{"rope_theta": 10000.0, "qk_norm": false, "bias": "none", "parallel_block": true, "init_std_o": 0.00415, "init_std_up": 0.0271, "init_std_down": 0.00214, "beta1": 0.95, "beta2": 0.95, "final_lr_fraction": 0.03, "batch_tokens": 65536, "train_tokens": 344100000}
Each number is 128 + 32 x the weight over its row's rms, rounded and kept within 0 to 255. Layers, rows and columns count from 0. Numbers have three digits each. The size before them is the row's rms in percent of the matrix's.

# up: layer 2 MLP up, 1920x384, rms 0.0604, rows 1237-1262, columns 240-287
# down: layer 2 MLP down (transposed), 1920x384, rms 0.0628, rows 1237-1262, columns 240-287
up1237 109:145162120103166117103127138038107117167143077143120154135115134137127168129216205131113113240108096185168126124162142135103092153135179122136187
down1237 109:145118105094133213137147163135158153108090084120121093135108096127159149097118130112145075093144112180092128162112098133148110096157095056122107
up1238 109:119166125151100130129115169129205143141141141133158093130092164143115152082123076078130185140228107182104172166084152142134137148102129129154102
down1238 108:104124177098080107129161113151169168168130127147159106062133201130151129156141158133126125168138147049100125115144103097117145092138078151098156
up1239 106:161136106150158148129162132131112131114167143168119183084129148150167076149118139115158098107106123168108098111163122140143123077153149144171151
down1239 104:093118159083110171142094118111144136077118122166129135122133099148127111113118154149141137168131146127106084161134100113139113136104134127094132
up1240 098:139114111113143062157106088138154219154102122082156142094064150131119064127110202203167118118089125086156108134105107071161087164168142101118134
down1240 102:097114114114122110075170100085107098094122106136155133108143215149146103132141084129112198073155113131214067103131111162150133029112103118083088
up1241 061:133166155154088117086111114096123119155162164127116184143075114165174090161170122190119138143131149150167161161161149106124070109107121121119184
down1241 060:099178169099128146070120156088143119100119147165160132148150132178101135111179159130172130116143100060159089111210098140128190104122134224127121
up1242 113:130044172157146158150089106124107155073115146147123128126109108108171096103105081159078173108155014139135140145164182161057113180060112191143077
down1242 116:128170059134137148103185180111128140143133126180119109111124088146114140166149119134089066117148146100118068131079138111114112039105097094125096
up1243 045:091132102080171143089134094106127114121135186118069145159094109097142107106158140143157140098114118127189145146071155082123124116119142122127091
down1243 045:112078085173110096124123148075103160166103140184081109157081201139163167219075122156140135093188174129147096163079151109161130179140113114064111
up1244 106:141130080084165172116167095143125107119178124080115156127175122148149104127141127196133100058104134093127108135072126142163140117161141103123133
down1244 101:078049156147096154087153099154129153091125132159132116123105120130106117180104132138165139126087094084038098141115147133141155129146093130068163
up1245 112:097133152072131153116124075166127117130148049111077099144112163101118080093142142136114157084132090147148146167130166119110142148096175163162110
down1245 098:153151189153116144123137112089117161163101175067136117096117162137120144130174138122110131097153120132100125080184120134158138073208116131110139
up1246 118:093148084211187113123134065131110152143117091084094101131144157096156157104104114124152146140090125069105152138084117072154120157144145147104082
down1246 114:100126165050129113129131170097142120113132132088144125106099106110123140135098110143153120081093115113095114078130128177091087162153098103183095
up1247 118:152087133116155098137068105125113123131078114117122123152151118118095159144127103097130152134120142123160115158164108137156145180154164100150122
down1247 108:136128110181114093161144101128105135174123153152080135121147160151134151129135165144173137100115099159140143103057079137161099164119130077126139
up1248 104:154180144118167114050148128121113097087145108119116073175082112159138134117150093159114112112133100135122138111138133130124105177095120161150150
down1248 109:132110102170142154141157120098129069090102144086120119122130060144099152150089165153108157108139124103118116098107118141127158107171072124091198
up1249 047:122211074131164065090173111131141151146118133113100115164135117166187077176095116136184071135153089092086174144150075136100105164063127171155108
down1249 047:099147146175123160128140150159143085124119166121103144153102186144061164142133133121150108134095108113101113147126149088142168150148111094111089
up1250 102:079173123149104150105153123151151154089102131177125109138195108091181176195062070163107168127119138121131106147123097143109116091119133145109122
down1250 104:129114142128132181147171130117142166184096126088140119135128141096102087182094129105172082148178149107139125118087152155157161128155109148124163
up1251 115:171142080156152164147120121142154187103193119140091171060194104132129095142110123183093081124180174182131122178158156153114179165117090113099110
down1251 113:109138136127156216107154116142097117117076100163096172077165103151123117145185106145122186147158135129074122055103079096135126135140102172124097
up1252 122:160131193127181138103126126153167131102157121066131104144098091152172139124144171143072079129133128111087132171164063195134096077148123211150068
down1252 125:113159105112159104083173132149179068102106159160084106120118093140154127129078103112109118159162147080139067117061122138127146255149191107154140
up1253 124:111065179135113175110138160143169156108155076116128149129132140113093100127136135160163107161143150098126181149114151105115108151164158108164141
down1253 110:161066115064134132101109134169071168108078149120137125146094123119129107129106130091136157087121121147141187128109162107137140115181147185070158
up1254 113:185135118117121108142195135117132169187223133185139213164138134128148154179100078220167153116133112137186164197117120146077110122064100140151177
down1254 106:097141104151113134131155146123133132128100247089096161115136116130133103182141121206124100147126151115138144195101095148121151123189157148065154
up1255 129:134171144133128139138127095165152196145080139105072113134177122137124094138139168093101077177099148115141154109164109117154047185128113093099108
down1255 125:141120196063134125155160153174141099155155168139146161107128081144085111173065153114159090101152132069145085136093114153152203155094130137167107
up1256 102:101144102106109118093096117074169168067096104164125136132150165135115125144120114125147085062056165116130051048133060104105193117181141092137113
down1256 103:102133137141107111109152133097128124101067124073131117065095140093131142144113095106094111130181077171147099074111144103101086181104126174072165
up1257 089:144099148128148152147120119094140147122138118170135158098112116100131080123105092109148108165127081114105124092140118156188127123087100165202163
down1257 101:110089111096165119146190107110159092139109160103120102161171125140127154109160122154127120122149176142198122123131110147159095135152155115168136
up1258 068:123104110105151132135107145085191069174157152149137107142139138131159103161130046180104158149146084142135152125174096083168118093144116126101083
down1258 085:061089096112124128106130166129123170160186085068114154149056090100136199096085128115142131129118150134118152125077221101114151150150135155140094
up1259 064:089156127033123094168165126154137155118149135123128165140131122104167138089118161162129146149095063086132122191085127101171097181105202113127169
down1259 075:107062120128071109054176092146122157152133168150094110156115134122167106143165126093086070113126113054119125096125079134121181125087114119123119
up1260 137:143147114085132152141110154112132079109141075164075204129130058127178166179081155093137149073115121085155168167146152162096140126119131139149122
down1260 124:080138128079168104152108080181140134161173128158148117111120129162094158115132189090090121141098164123150116108154161131176081136143128094142107
up1261 041:127133105066095061083152131148139144161166131169135171154040110130139145162124143112126113123120148151159099160174150130153098152058088187096089
down1261 035:109086140099128161154136162109105119090125180145088120076123139147121117088159118155085129132146139135079132092128076165100157121179096131163136
up1262 066:155132118110124135096081121093093115119109163149136096161120065137167133141151144172122148147173028101066159161114114044113124120106149172112168
down1262 060:133085118123083176118087144129178106131154093134153125148085111107126157148131098098144115164123148214102082125170158114143189075116124117152148